Weights of a small GPT-style language model, trained from scratch on English Wikipedia.
Size: 8 layers, width 512, 4 heads of 128, MLP 2048 squared ReLU, vocabulary 8192.
Training: a variant of Muon for these matrices, 727M tokens.
Each number is 500 + 50 x the weight over its row's rms, rounded and kept within 0 to 999. Layers, rows and columns count from 0. Numbers have three digits each. The size before them is the row's rms in percent of the matrix's.

# layer 3 MLP down (transposed), 2048x512, rms 0.0795, rows 298-352, columns 384-511
094:459438513504449603564556571516543556469546688503492539539513526481556513439451422436508459531527485386503578548539503488514464425491479458546579475473579531578538606517501485445562482545542456474489491422396503452452447481577406586499449572464563539484460533662482492563480490449464478576428594501541505452507449456496537410527549530590552493372550468475467467573509501582529465456505
094:511516534495496510524462550550503521472515490495459483601534570601594491484583463491489468521590475464549531569505483544629469517571505588602520458498529459427521519538587523498532444495438527483455546551509494488473521502489505579508530456518502581476458436458546513449499464606608442460509453455398470408596494463539574502466441493586471460450509366460467557465519579545509501532389
106:396500488582496516450436551480485454552441541530511443526474535545581452495499446548550453495436529523498531523540539403494476474587398502520534548489509580508535524476575468481512590527497489472612462542482528558520511528523656618512564575489561462551654445459464450503572517490493511460488502424433431552524446459460528459525432449417455568428553466555526555420442522494535473593491
078:503545524486477488456556489571360462523557513522476461433550538546483332547456529487497489428559559485489499490430514437523455449492547465519473533564482554490426519528608493482424493470474510515449486515496511535494543436554470511488386577502555516503374519466417494516498476442539515542507512496497520433515514496477506533601492465411481439487555535467577419585566561482585476487518
100:537537485451573415549543499384411470481552552507475465572577525429473562467509425460591440538454519547501462477421492451436449460552530541488484525413521413492411514491514608395454537468509452460536477507406535518414484396480451584532498561380590484498544499513432487536500530553466481492468585521458539410459498463539449469411479583528580563506448461512404463577563577563501526565495
096:486573476473544606420512564490592516505518541509478468475506481461423516406491543480525553525515482485547517522550554470539456556408489392627476550493444485449486476523415545575547416544523563455508432381397506567456480548449471499465442539515493417545537490475456537536519480475533531471563505484527474436494410556548495405522471515404460575584599532440477461515519573524489542382551
105:545520328433505527455458555501531506520508529544578514480496547424477520586483442464552464447478493495449457476496475537478559559456504464458515565548477503445539461525490480407509379520466508479552530479465426506460448561486482464508516449439450503446513467444519507432485503438438466515511564514495521553541527502462417467455506594510453513621463575544480476495507594656502411543541
105:524474453602550547533435531476527525343488392473522536492442502564478388450526499563478479551547431493484458491466591473497580519550402491533472581540574503452451517561485548547497467637511496506459503476387514467452475569489495425455401529589408488491496462583456571459496617547539563496559455577531477490529415540453543458580546500532479588433556454521432476505465572535464598458490
097:504546481521501611542438550490527547519557551427513528445513524520536554436580497500473495480509563588480534500454374479462508427416516467568614521389445598444526454421470487416499479486573469539506516420424436455550475539474460430521536465396527564396475473537414518489476583502505584552446566466540436460495564470449508629492503570540499459524460511507547492421563521544414436546495
095:541522516523511498524496520495452617434556611583418421519501479447505485543614509491566518562450494512524525514453423492564529414516428500555577420471526565478478441498479536483465490536474480573512471439549431507536520582458459511525489455423512577475587491482452534475460597530551488530552461520559455559373508518471496510469568464531510480501442555454485443495610516499539521502427
099:505584466539532481468532554424447526528469381461502482406603504398510497448416557514391543423506436520544498512473495383424464462445531421451422533465461571448480487438523480451512548539606451455456530526469473434570426436541496531427411498495401481428586532476470468440558543612452528576458502489474497592457417524497510441583545397425545543590567547514489544486527548501544506574532
095:497543525613564525482517534497538452579532501539484452584533541574474511475556438534476389550524459495429550478450568517533469528521471502517466513468499493509499480539398510498405578493454479493640475465557489548529576558478498454486423489479540464564458435581502495479479575517487471542483467526487524561562524440479521589531473591533443548505574550479497538518468493520530412564413
095:514548465504521572495505492528524482476521527447506484546449506420637557478515465515553527471577564460521499394540512560452550468466494581560481466482500486499560534471494536533434538576641483405564581454532559532416497548464433423512431503469519555479526479428352497446540541465474510498475523444494482454469526444501523579487554667541590590539534446431460491457485454494517465525483
101:461507489533493438526505507475501516554435475467518520409388525524549436478426499494509499489531531615587498455511489489521547517582530575511516569556521516423530547544505528536498508457460544529501421541490518502489529466505604564477525462447409544406544499592469515594508508415511499530494509417506541503500436476496482459548455579590530591551485505589563456535500455525538469462443
111:475560478505532515580505485492524564428567520537451525533546530452457534517521407535463471466470510479388514526525502539475422511549501442525403439470590505552454502404457546545429503418493485498541553542561487471525421542387451503542500433532533457509467502530469498476481405362502503472463463488497515557496578452529454535458489469407440444441527384542505467517535604435462481460530
098:504470470535536499533484544605499595514521492443540617486559499505539360429501527571478437460492585502444463470490462515487520546553565542521542523465464570415465490550560539522571511509516572405488573532446572529491508471492477535423436584561527487608486479504509507433476539540499508597468483603481583492481463540467517586510453482511536538390501396439516503508445494497554453389469
101:410500490575500570488555487426626519476492544561524508562497468485485494533460495507507608402439486443476537477556488487468438518407507576576501458464485492558479460469471523473490558470476532496585521452528497560531479502586530496588443524468476520542567508402532452585516468490423516524521466481507448498505486564514442511553477592553542422442450440492493533543511433549502538558504
107:501359449507502545513463544512456512442542498530473463389564462529570497478490550494488454462467506531500430484520525628551575487583501508511510440469447508504529404439552475494527343536498562504472500475455489499370551554429486491506445494515486466463541525484594523608620428542450431573544532443466581574527504463403581548517508471568405446506551445503576552507581556468465487474508
103:503514578505533507577437403540521420549520535521462558521521534422468481559401474694486487444483536520435535457443428448500530412444584526466583473425490497449502486529510448562459480450486608462492447461525478589512551551470540545604576512507501482532541568576452517490491523570469504560509505454509420487577498460479483578507411414498529447459567484459531552424371556564530539601459
072:500639463463535461548471445544476564551537458419494496664438425443528523496495544527488483489437532541446417476464546475443546487461498529495443507432484439473521580491517544536548459463580524480529535557529567409501508457474484521544510566440553474498503527431510469499537501583448486566512568492437482395408529597579489508529501541456435532493508479476457527572557524507465432633606
089:511452487569539504374540541488460531471477485564487394397473505556515465533517593496499587526438556513597495515464475539459434459513625563467532478580452533428489540554537533518529505472546494456466499505482578472398492578587465439507438540484582539472474407507544391437466455482565562530417487481411563544425549429465575482512484408412496495464529503502464495527481504533529443556516
097:513436448565371482561511495567441514489440544562451554538449497558473531582428466503478416421525546534396571505470466452587493566493477397480457444468480518500481402508525492606590467482496540484574544458518572448499474561564378536495548485531468517506551524567422503482428485539584467494592437547564476506468451421389541468485586442483460460507578381480637620564513439442474519544532
095:516522502444590444456548393452490416531531519537507484464443410480504561410460451471459522487562421467588447571605500462476508511547536590460553424426398535462499447500464518548506492372540448535564508494567508467513535495477422589462498566420491504463488500497427541527532478464593564546474474368557437426440489527456479544473516490418545484522623505589493493559488552459539458614578
105:429462435528491503436528580602543491493434490480520445552435486491476518499481477524493446507453511460492529467446519513474514452343531531574484477428552366432409521503485489512510447431533512518545469486536494470510470569478515468592381501371468547530559452547368471565451515466492510460501375600542473431501445581505599469454474468476484420529461429424481503509527455499397434552536
100:452516479358557514474418507508421495541410413446443573530534520467517525556420504531530472442536606580518492450450508414437539530427527463447432454470521487527521516470474473532484565465463504550564491459503536542461460412522510466447511566466405491415529478490562389521507460483449585595499505503556422453491484499454614514520517462539481511549549521506475483473517548513487545438558
111:519555462483493446505463448524522520522478538470433559513562441555461457468508511551465476449518605563448536441557507443573492482428493540471529469621511511506650501439513510414552561528404483387410528497519577430552546474565583547528554456482518454445539483596473498578507421444439529509499517490513525525468534577485460524449549549477394647463488484525501538487506443477534545465418
096:475519432506479457468431508586478554520453487513500478456560539409505539475519509485511518599493414390527539428489433531514603504553528479558556423515496410437437516553489531420540527464439569522537530484525453526464519586525484511521345425501441421495516550497510567494503552573552481576566430555530480492514540396531531497427500583550404477475472468526440530463478444606570474440500
113:483540471545424565511519514438486590493381322531465524578509589468487471526515471540541518475466457534500515523405559520523478489537418544501533483563429576443442480411359559481436490458505594474535545553547513487501472450466454427428526545472460465521626372480484473518541450466581539510496517535524550485481477482494523551456564558523524515458359549514493525463540526536572534500505
104:481542497418475524422425545495466626508481454559500472475506515433555435542444509497466497528438545525391447536603516513573476519458575521547441460533511572447566473505524603530449567434517574551504430555508452474536463460442463529490555571525547502616565511559478497504470578431548484564448495497566629484551538457604536415479490495474535537563549486527425501556537470383479461331436
099:432529501535511502438453574445444458509536559422554516474535494626549529504470479461500479467514518545529555472531421538474437452485514578408457500481506456487463572484456518503459503481597501513533491500545550456474510489480582454485512468530477492454432528503535514580549501536460621499482519498541460437500469473459513468474498449435465521480539550488535499551542462488506481589535
111:494463430489505539498471506524542358525447575496527605523510523489450576494450493492551530493521479487477567408521472480563509482508567472446415469464543525501422480523520574405479405555530474487490555422451550432562559527491444426462451509486547516555351503542459527462556509446438496562532493517562498603528492552494544471506466590354511517507552431513587450512547504577511422429435
096:463434480523470577521591413505493511465549527467468544466503592564426474487480468518600562453616371563534535481473487451548444518466465502494496534498529458455533533516490607479474501517588474601437489637510492614481542507501439445476486399581538506583477429474422576509552462476548458517479490402480443419550460456403452427510599551554546462551506518482576436460529495496601529451528
103:492563472475471469564504515503454415528477491538474547521459502414407526502429474485465509540504519524420489580459555477633437504486554542464525505530489613484468432456563523352418555482469471470455417497526503530555525437544540436539465575408503401575464477513495566540406475532530426409566489460484538502465507444543493502477559484493467535568529528526579448507483501488544511427480
099:527454505461456573619482491536491445477501487502355617492518551502499472496551484536565485414557436486493441522531543480584534496502458448478447447517512573566506572481477553478468529481493433521408516489446547433563526516515403524448529530540440514370473533548508470480333471455424440472517486463440448473480498507526491598443513576440512480435443468572350466478436533478452503466506
092:467492589535515482462517488496488542523503476507472407593447467554438484390544478514442462419555541565508449405464491444588410490481507462446455478421463571497454553494521524427497386422557487435467501507520498456553409514416463504513444574454495504550544514385504548509506536517424456494461448490479464474429497500413594479478546429450460500565495518489453548337626552563551507482430
109:468424549470477486499460545526477583465543573464434596488474445513589450512469469489488438522475555477397472486432452465519429553509539523499547518409546374552469522602472396514548491446444468516492534505494512424486411543546530516524477518538533542520460447460479468501405530491463559306499514511420530485420546555492453505508497401480564529552598467419581508470451551531444396546554
107:436481466522432515418518477510405551494445491478455504522462493503514525461542476519391469557474430503431444515416436610576435559492569519544508464432490578567487458488453466525515468546446452485422494476416498623584531549541508533491503549507471573547401499532490585388512478527477532541566532554527440497532511461434479549480514473563550497448500533445483479479455499441545404492504
093:481512400434442478561471529552559622579478512534541459539503596404563496436484497426487540551552604511482382449564427457551480472533501503420452585406417483596482482575488422576508561412564483430629532478507528536498544495508489466552513408466519564573497522521516515558486437568503521554469535490553488522545439558519512512508487527501546506565446567512461479561403564458547518533422
108:504525424523483521433540555530362525533514473462489511542631507503528514473479463570547430475496477526467547467452476503477542519532567509450485538477528543546432535533606492489503529523498489506449480509438443527545538488468475417447474517594471530596450490576505430514402530507555483489517490447562510502427508547460491548459555521493543459489527502509493413546523499461502536420440
109:542510602513488483361533500480465461479579535444485446579426531541496468454568535493607557473578502509484496412436484515524558564490436474488418527500514511521536520438429534414509474505476373472526483646625538506476492458563519553376614514505526460451570449396508547558517496537422465525485476534455537412478529490506558440520576527459582499481445514529503462553548541486490446482425
101:461572491449371525470510493538496576452457542490482540482417511417556400513587556472530541535537515437475477571493540503522614468397591383469518460438624465483460452423463557494515553415526558498554488478494438542493501453484543576484492444486510491407471527550475437502475489537549489510481511468493505535469553550438540519498492478500573538559508445486440477431533549510499528482459
080:427404505561563533438504461532555548508476466498454497450515473519568563510498548558475540531511505474408496576560473492470524521494490453409597473561470567503576386561450573503464570461532536523524482525421537457584555554575527493464475546508451448489470516461490562473458546516415497500552451534462514543526584545455525512532531435461447494455486470515500536510449443608481470576564
098:462490595495558501541468532492431552511526535466494488510529525605568470523465504527547619420444500460560601462480485451421415519504524560464524538481473531617471492428432466488510598519481532586528487488463511527497556495460469479432544504415493573452527465512570521496455440448464583496473534515463562569527502474572534527456506523473592548567389514491426558415368442617464493517576
112:512426415424472592554526454554550504532541530557447528558429428499526503568534490488464518524599497552522484480547509540505619568599588476596569493541482605501550486495495532500466455474547458511476533422492515454486513491616485437477452499530434453468415412602531491505557506497454487456532505413492469410408471534461547561541438486435514585483441536491453502574455447547473505477540
101:624516490514524558517547527448401492495464407625504545474547488489578476532568541520501420571512490512497521486571577482510535476491441524427510537585572432488514506500529498503448520496434501539442509439450490516537490396450559507504556509603411505497595472543532481543512540471523554505457506438482509492577490423535462475443522537504453541580570498558549493619461571535574584490516
102:543509496420472492471495457430542442460449528470494494408496490428482509568570476490538456500500498493514516507518436518468529537541499531492554495511468417532490569409488470531384557491417551439486493531371498514478409471425524584476543481555478523462520457544492479453519456554486615489497541364506400458519469539467453371541408457565500527467442517450529518429515510497524475557550
105:586517475530514521476511446511498512476508433430493512412419424465458459486494600398541448466504546437495456582557536517462480550452531559487541456529501484402554556551473454525503493519472532534622597532505507491407447561509470512500466637592500504432527572401476540542482510454493430457480477549524574529540460549539485574482508470400584470408536514466443408475523578548435584399452
097:434608580527581534545474430607498482483589492499482480556439434527486510567446522481503495478606552435570497517443459482495422425532594487524409572575424479469585466589523539544445499571501516589583422505449454479482568567514539520532570546510472460540561514557513477471528604474488522513459495520528480530420510549508483543511518474551503523468474531538528492463464428575532481528479
098:546535491584546504565564508551562552481501465447542414477471583463558513488529549469434487536554460455442477549496479519557548519500495504512490437604466445442507558446714589422513524543548509580542554502497489486490494560446430550519509536494529537512578414490489480447457613521443515488482544429559499497549486544568512593492438499561467462534492518481509520597535512537467531481471
088:451451427538463475548655492547451493471547564467579438511537489541506537530550582481505470523465454438442494544493552517455559480520547463470445444462572457573544539577442552440501577515451542470556494514529487426484548496466467581565509532502617481492553465499525572497460415480437400518366502552477476426556453452574474502482458563472496410478453482414480470467387613454517610440457
100:497407585502552454543434500544470529542495448538558494414452488525443435439587428465537455468411494451560586450520517501492427494587387598526392609537569533511556534487510444501497492552428519507539510489458493493564520508483541487559503451552503432563482582496422514505511517531389418455484452528508559505419479499507513421547535503554526508484522494457423564590485439438522371505507
091:436411506518436488505490506582479429510422557508519522556434445481572478535549410453460518517530467375474577502494575641562509561490498559506594486519438514444446526503445445530442511514451527435478526437484497495510496500420606521404459504547540565485477535527558575520489524559520490381431463528548542535571520496541467512555438488478395475462523529464625528594439476444471549532555
092:477554513399507509443388563451450497512499476561472474540520461543426423474517592510475491519527532489444462521533529441560530572489469509497459478433548478573419480449490538541538539559458480506510486512455519455438527565563418420424498503548499514520647403446648511523479524496480420471470509534556430493534516532499468617453491495567437429456484510489560484543454508449468544494494
104:439500545515499542446468447595517529466512508495531416492447456469542468535464391512409489496514365573515493609499473575545417494453521589448533481476594456583508445557422546434454580469549532466492460419493452432397579432468497475467534546546488481549458513564572553583488496464462481592558502424499523388470503434506521524531501534449548484456499545557474517492490485494495431488516
105:546483515468544510544514430581425565555490451487500445475501482534462500518482503428524533546506479549396514529471530459532521542518450469548485472415568656483496575528531476472439446468535484533557478593556463499477379519510570443475546519485572490542503573544544571564473591525476448530520418489484527477540481500590484534415541566513547530490457584628540503593502538494487505532545
# layer 3 MLP up, 2048x512, rms 0.0797, rows 299-352, columns 384-511
095:539483526527361442446477393514529456442493434474475504504496462424424565493513409517487449518484480514439530524564618461553506530480527423479459494558464508538551526545470392455434449534507482535536483449400565565546414467563480451426468463568471475478547514469553411424537501513578545483508536479528593589523490519521482457450562565517549529549516556595430427442433435550493447590509
099:511491515521505468480429578540439570441384523477488566506554486555491475511496515505502572585516497484491479528420480472517474452646416576505520547506642561484552529538493475503568516507501490504514392482459521472519499383508488560484459499479544473535498461483432527497461454490547554553464553451553433493563369558395475482506481532555478498496602502423435459579560578508538467475517
078:552597461442447485524549525465439473472573523483455546540506511542615475574490459513491539488495615483529436487413467492533559498453443491485518542446512474444543633468412582516414479486455529504441521426469424547459604437539388459449410502460489515519439494464543493465446396475537481608505522426541424536513501535468492595550490579535564480475559558495495487504538564568495503545433
118:477548403439504496489504450454461538430514596492535528556488477495471455455552558469502512569490532522535458559473571580516575531445476585424485499461535541568510544593463515572446474494520487518470472512590440620525571456504480482483534548444481496468536555438440409468429493578497552456532490449464532523512552548525556468425488490525490569560461499501469465534449508430565456558545
092:460517509474486497443472496535575474530524504527513451433525418506498503462463489422483567466489535482537472563412466494469573488530539523511520546407493376563439511549512467472460528485479470555506456444479417556528483523551422527519534526621508391531470502503537549481512529545507517554477463507467434445556449536504559477537468526522419452519493485359501552508500504518400439553455
104:505596488430495543386509468505537462481416539430467485566500482512502568543508453571385432439509545563540461466507502548568460476481422524503452475589500552593533451495492512474502398488423521596499500554513488504495482531516433476478600464537415439493499505472493494383525542536489590486461468449531467510478505515506480498422454534474468560582458513521510532476464429490540460493530
103:475519475476439493466578504514541536490437475451586433399458419564415436489483515471435582396452534489542335423570600534507504473468415516386510557480609522507484528529585490486467553549633455479498618568472489501426522551347441453495577519484540522507567454553478549494583522509521589436502446425505531528464456555549478537498441518536501523542580560466465543547591388452617549560466
097:455499524524523597483476473549503519440576534537558552462478537356427508570426530477492559481401460489494511503496417466450483517517464460468508574501444498513475548510557458436479525490443510494563579520536490425444401545503542404543471402561496567500490454500489435439529505451392463570395498515436603549502501561544457462486557630514532478508446550518371570499495419470535533478523
099:411428521425473514453496484606450465492522525562436518508545478522435542415444562430538465525488466492475463519541506484542488468500521529525375571461461520514558494481543466534518515472518502537519515426480519425436478572364536537564527552503463463530577550636585490479548513448581459515504510506452515581403439429501449490493433502546519562444478500516505510594576603520553491495446
097:524424454558500517484567510487480576429508548469487516512421443452506513473502460538390525599453443506432478521482600558489525521546554619523467549478605469460526437539515339635530472560447502564548541405461414515518504488500466537441554453530532534583481530486622548568427502559533518543548486511515577528477398519494444531440501519462462483492578550559537518520474474442440454541542
100:535533505521478554540537480434615430485560557521533492399451578553468576479509475422536483490526406370513461486578595489506486482603510542528506478454471477546592541533468474442509472546442545488536544528521499511454553453505580468523560542491562652381482475587475479536502430473594407572387513426474497480403544521518529512458539570470497460557551407436503499469487431496463500457498
098:522532433439531502468514528481518516484561557456501538451466465518504434486496579553453499570474454549510495402516483592448588481559476529386507555407448575467463535511482501627492572569511449530483561587497518503459486536501543495592503439531452540419440495459509378491504448524486422520625518363406533449487526522455545504533494552513512529518512570401494466512554459466518491676516
102:464497514430439490463562573485537461490357469492422504511491485491494537541459413556479546462523460525491476550507474525416472438415522505466560499528543505516559581504537556559528465490482454475471604540598414524557575578577402456500526541593565579434412527526552510410535506426609499596342502543506575509476446474516515599497524574554404537426439527477490446469457455512399521460474
112:503571506466605554556499415520478557500585462529602498504478485469493483460449455391508578476633538568487433505489551567377513427420575431476445520487501523484563540552557496542530522501503457506484461559498469412498525495549522464543468452407488523493660552546418488545519534502512535540519438479459416477522540528563495483536492623466464480528467584505437450473544586421487541539484
101:533534424447475474501505521471488441485445472570492427477456487425471560535515477546477495487531524438498544476363461597557474532531447515455482491541504458573477511550546452474445536575529468512415402517592524486484475464531507515592563495475524600455467494506425512579616560515510514505545419512386536556498611538469494614599461541434521440455560508557507444499611489503578527526454
102:392430443428611522450454458484406665547514465446468506531497391534459544474457501496527514537495503530426633534476417448571499521484541453509552445433491526485508508568439405521582471525487454476410509531507500554516571474485559470488448498515516439532465436426538403533512538559555612531553508589486460471599455509470481530415502504591544515515497515496439574496448494504554587530525
105:503522455529418542440580549503570524528447535491481439516527456505551586510530462509499509523563464500466485515463415469459551493508493561520491501619396478481419512504468551480442559489578464488490579518448451542420471512429501552460499508485459376526462541426563547519403511573528499430443539454551507483540458630478426505521538538502585525497479514560460473558473520531481528510360
099:458427469485525628406495526428528514470504424531510548546486358534466438484544477391531568514526604399458518544548532619472471548512538523519494539512498485461547418560522506614526502606532449474423514472502583506423517430449549443506470470549559455486494452526477398457531539485498410483519556479524570576476516519487514460558408497578614452576471550458439512500485534464468484487544
074:649398504587473539524484478526546496433470493624587598326430574475465520506482498469557516498541474450547509421469507512494494523517543491556562520545483458475482490503503474453514567530461550612457497502594426590447539526414464499497485416569522483573483461517510494514498565452467475495467478559553514614578504419413434542508471480481548460487447569525516513492426458503506551483371
093:500529602515500423502491383531456466474526461489515570592587502532467537486625441522473455603507488460612453489503479494442504540467447590505463491433545531548522411532493553468524524524517487533505549531522529466502485554511509493559498561578446496611542631535485558560533460565560530637503496513547488482512481506546412415520382504506566426581400545440486552333486492508554456494485
091:497570536425501470471480534533534478461470359495518509507499524481485474500548524488504502488474489520512497488592538555428525463511499603460519489527572571526518530512482572424436490506512549593428498492488468508483550450528589509526457589459509546473529539479478490529606476411509537590509461485452466538559463532456452527516436536601545461421484693435449484381457495504532433487493
092:493532500562530493552474481579431467611437583432440447517517450570485571424520613380428481518492432433551492422538533419544470500527648435537465461508472582535507496514513400587489454513450488480485505479495457604488475568453470495442420432502553484474494641591424502510632494450553521429527560559457487527520569479517420569437467507513487502550512487402560596478487453524525509438397
100:626554530496521439541526565501428484412524488434608515517503477469452517520542402492486537492542413405519593551505417584529512518460446521506567455465502572432466514498441531593474489565531487506511549550582549498498464526432424539495543588460553522614409491391548533524538556498506514433511515573503544519604530443500474445521578565464509512563569515508642470539422530585479475506554
103:439476498466476441463516545483377575445480507556553517517480555504520500485545405517502465554514553483474429546435480477552540556462470528513519565513392535430530457507489464565477412404462530501508482457447489383472328518506577555458441553457573479527486527523582569530541461570569466465399584594496499495454526477357538521604464415512447438482457542399495500507430441555441555568398
113:515463449462484615500593532481610434525519456578463517471472526507424483426573452436444568479621522511492493527526525499446475488478570460371507522530521560535469528566461414565341508515544457432508521525568471505501563506505543467512498616518556485582399510478577453467602438600567530416491430520566522489520600511520479444423521553434540462573506520596519537528420451532506526573479
102:425502499551559632554477556378527490493536505588446522484536532522533570580532492516456442515465589483455408496421549525579532510488468537477529488366444448550578506471472482533505544471536483554609485492465465543404430601495484464591475590488557606544468483498424487557509507466468561601539490421512418480574525480340524491480557518432457577472482563475491571562563478505554434469554
121:466492429660412494544543451425544557513528572494526526517472491479444559489470506476427525470492596510538545503559535473477505456565515552445552528511532572473476499596531389492500495394488465521531531505442546385529510504618450460523518477504498474492464533448445513531485491639475478562527460524499612588483411467461473467500623482572427460499546585536595503451523539572534455474465
099:533578500542434513438518577494496567490429560436517550504432524532482441475469400424555478549470536493517485612487566504502457507484616479521483492542522495507470513540425429472470386499591389436466582504476468527564518482444422473507452535409530457561608482458521544494541567561556495479507566491471588468509535519470486392488509442557493521453448545427508453487510523510492454457409
104:528545441455503425600614566492569558508488526523551519503526529422446508457469461534520527571593629419496520447533579544488422551594514495462562500579522515476462471513466448457448554573430416498461548426516477583533518504476492617563587477516553472455569501487554523435488528497472546473472603475429499458480480480503514512462548515596526536457499444471580431445620498625534561632487
110:553364459499596480546466490435467524552479428562567544502500466486527564401493528438409508556582488523438491509470531514549602544601466548545493568607494506472513467537584416467479491469514524488616437475563515476502542408439566415470432554497451590501514534564533546502622582469553529609533565509488523468532501445521580456593431492526574485527496668452542546563546465629553552474510
097:525567544538543571456518431415532577517417508525365495562496482529563461443436490461456485439464499493506507514572502439516544472459456417618481562431587550470398482568498434420521581495470446451511510558441451487447582475481523481431450607436529550516547549568426443508623522464507525554511478478462575431526463502449449504522420483484457503533480420509514535521439484495507539684445
106:502535520531523446489513491498537542433508553510585480537506527504374471512610474529456483602593590506477478514515464582398529524464500441564451548412473612517398488522559517451556432422359482510458481485551540438523497468440530460366544540455544527485541510469547565521494515470539431487559448514437491495544475595462523523477491680469479513453525460505483554500406427463473384567549
091:502560564467553467567506541442487535497473517407478539537483505523568447603416507487548417528451481447462519487512518513482420558534437451488472478556523506473441529505488539478525423468509525528472484557556413494539613553535543613571552583484488541486429515492469519491485470521517462482550496501538540441538575457407544459436434467475467479463465550597495463580448462504462504481543
091:514518444536501475493515516517477489502464489492474514531464514421516534541519409552543461480470536483443553462566594513480524474435510507490575497439503459478512537475498478527419565495519478571463528525410511478545497476512505552440553505479438541475427502539436480523487527486522481442514547524509617605477445561507514522478530626526468484486568447539525477541392555504408552596446
107:494590542644532438520527503495482520460449592522470524520582508463605569542509542477417423452483541417553572437527454523577502502527535463563535465524531509499449422539515495503442440434387615504503502526485466533598525438487561462517445559587531461603471560511468472528421468503506538479437443497391477439512476412436493563506584480496489463501402482488403570559479525468510522481403
102:513531523577489493589421512466510524486516505534531532499490521454454597529484478525454430473535581555526497472505442396483547503444490509503365468540568549405447545573506506425492610488559525452461473449538483520521499488453461516460545571503434571521586573500609489599443561451596458497523434451443550424477507439481466512618499505512540519552536454569610438499504607557521445518467
100:473531583477523515517505516482475528532457569465405433479617489574490483554520499574563464544437562370532530555572530492467382509399526419473540482517521592494485557540476439401556530533560483483580508487497555546605456465563513513424572554540451500468557488414556511509450552528482499537453564507402539496489509419464453534489482523634426488483450515542437459514496509519501470570437
110:568559545375420582421473499535525546523531458550477560601410457562494488498534467470523463464488514441572486492507513505535438504468523619464461564571462476571575547552475454546539545567472391502534466529548524481533492478523549434536561591477538503498526431496529501428548401451573540451440509509453483478464533428459450479482464476474501519543490413442443464503550532539518549528464
104:522480462499408537505545511510509422432526403593478563442585548542502505517537486511435510451383559510537476609575501601508588453485552512449412517521516458442466507420460548539533515501550542519513498457481461389471454352504503543478486521594464485459456453456488558446491564602454458580496484406528470516537485489542580561507435453488458445486472444478486398564424511542567478428475
103:536472531452576567457458523540493544474441422544473419469534541461461608514573511587444463410524524534470549557450591520460509488455443487448568461586484468565517522554533462548491553466465476450480474477461547507498528500528461468434483571507579591501494476502563482518438516552497488620516440540460455471559519494480515479463527496607455486461440516544505513561564474569393445451409
083:487491499497487444531535512534343515523439513476593492403486457502477447498493480517485539473503482486499469482410564603555536578582448537523422513489493531494481572437516456585528508462420490502550477524587420484445431583383536519534412532490535504470509452596603438463516441489397503503524502488488458523367510529490431558518561548567530603528478517444504451501497539491465487520503
096:500461456484490477532534333532536482465411474583446441479519477571423464402589483558461481474503506473573540493565444464427495459539493517469473518574497577474483446534569561477522522492535565435517528636454503461507457396581323448504483490482549501563464460564593455416473436518568597547552570405491616483461405512430435437429477523587564536510521505619530397531463532573575511598455
108:443619580497515461554446520453515504577548616441503407465594484430505580547536562460573681539593550583432559485535575468397466425547483559499457549511462531472511538502520484530471521523476487494535439532600494530451465518456530433486507487570441475488506526534495436472448547432475523487536391535475561418537487500502496517487495586444509458460534496456487558470520499530475523479424
104:423521495561512607582581501468473412508513503478476469545477514488578435434519445443462511519494446508433433517528453481580377493442505478517500452387638531519374495540487433408461479460443488487518539522499463508478518413500424555496494482444535483483426473456513526529618501536479397480447494498555559480509511580512371540439497497483534525452466471570507463487477407453556472527488
101:432483587496600434527532482520477455540501572550470494565547497490533451585475520461459540543496508461524546489422488582521555447569454508496460491465525521441540422510428519456463491456545518584547438475420483423420468548488549546566457495520454483496460520542494394494456503473501531504527459427511346531487542472541513501496513445550579473544465505562523449447490573471562534558606
108:504445513401500565451469505528458507419592484473502518459444485490471559612540473518503481504475548550473507538511510515433535526571558501531520560486531558563517474462569515462568514542448398520518444498509447538582451433525512440447504511440490584564399467498447441441434509528559519561468538527429429562437410457431518383499484529485433550520542480559479478499524535450523541568452
104:578413485511411573483517513487494424477478518524474496461482545530528530485495387440541464543503593491504434481546541444413503472574529548519450452368405510544532524488474578503609514512619515477505514430516512501523442452509419541561544426518524486557533529486576493479487585523400504426566454426503494406566488538504518553565533464437545617517528501561525486452488477468502529505492
099:534484542505484421499410552508462452481470529536517541386456461632457567450546546453443541527469461524535462532508494516452539462512533488529467377495501573485530424455417534503556504452455440463465535493508548465483530524390489486487485563419533553484423459552474473513522477444608467591583508486469428453534416556520485461530524518523479516545474521527463484430571494559497513596532
094:466389423526506553461421523490502451570483477545435453562476564461601466500427482483447429597539429601558448566475492485456548439518478537479547481508399498445462456379491554555428493533458509497503492391527406542446581436553504488540474492488478652490532481572503507432518438426592529434429536503525492530528598526498464560555477541482416432488536461431549538592427529400408519543577
101:547541562491560421409509521530521513467411454504505530555564504473508569541559505509587490384589474525519395526478543598528513548415454454567579497515461517564489496521574618551548489541447455516447549542580508571483509589470468500470534478495502514491492535445555445476499614503662532499561554491521588518597494552538579525504506429426508417488524515433489517494382527523591353504511
097:479502467522573492419536517518522482571447472490401464528503595456468546598513470533483568448451507473539519481537487419510396456516407502489464526483538483512632449558584510493599566496480557544516491536532471505480513550533462449547605416550482550489511415482389493402581436449457497477575592466447592526541525374479557522480466477416509503528479394531470492378603618484452467448477
091:472556476608532477500543421628389523470588486501525526507507518478520561480503491519483540480498527438488445526389450489529463472517538468515525493520584523470474430536543503493464461482475497555498586581478476510474482459480468623549519608538484458444597441534442517541523609482495580414507557511521569526540532433512543462468493433490575531439575483470523479519519499424529530495522
101:559520523511451535532494551498405587455517509495489467481478433463500477486426522459429544330625422487517534506586554540446505474535529510517547482482529497475456494521553504482542487477491450473459566508520524525454571517486492486428515533371520490501553484581632506439500509541598423595402554622512488439465525444430575427465473435562534405490545561516393495563340481465480504509524
103:585468581469492478510474565512499463521472541594430536555514436415513471465546471442461475423451462385588487524559595527566547542508466526487541560540468504554520535460496503464509425536540477457539446484543406512422492438495438504478517499494451520445592465497450446527450400507494541563479463509494485505553518461548479512508514448524442469531544447417550415489501440559488574505502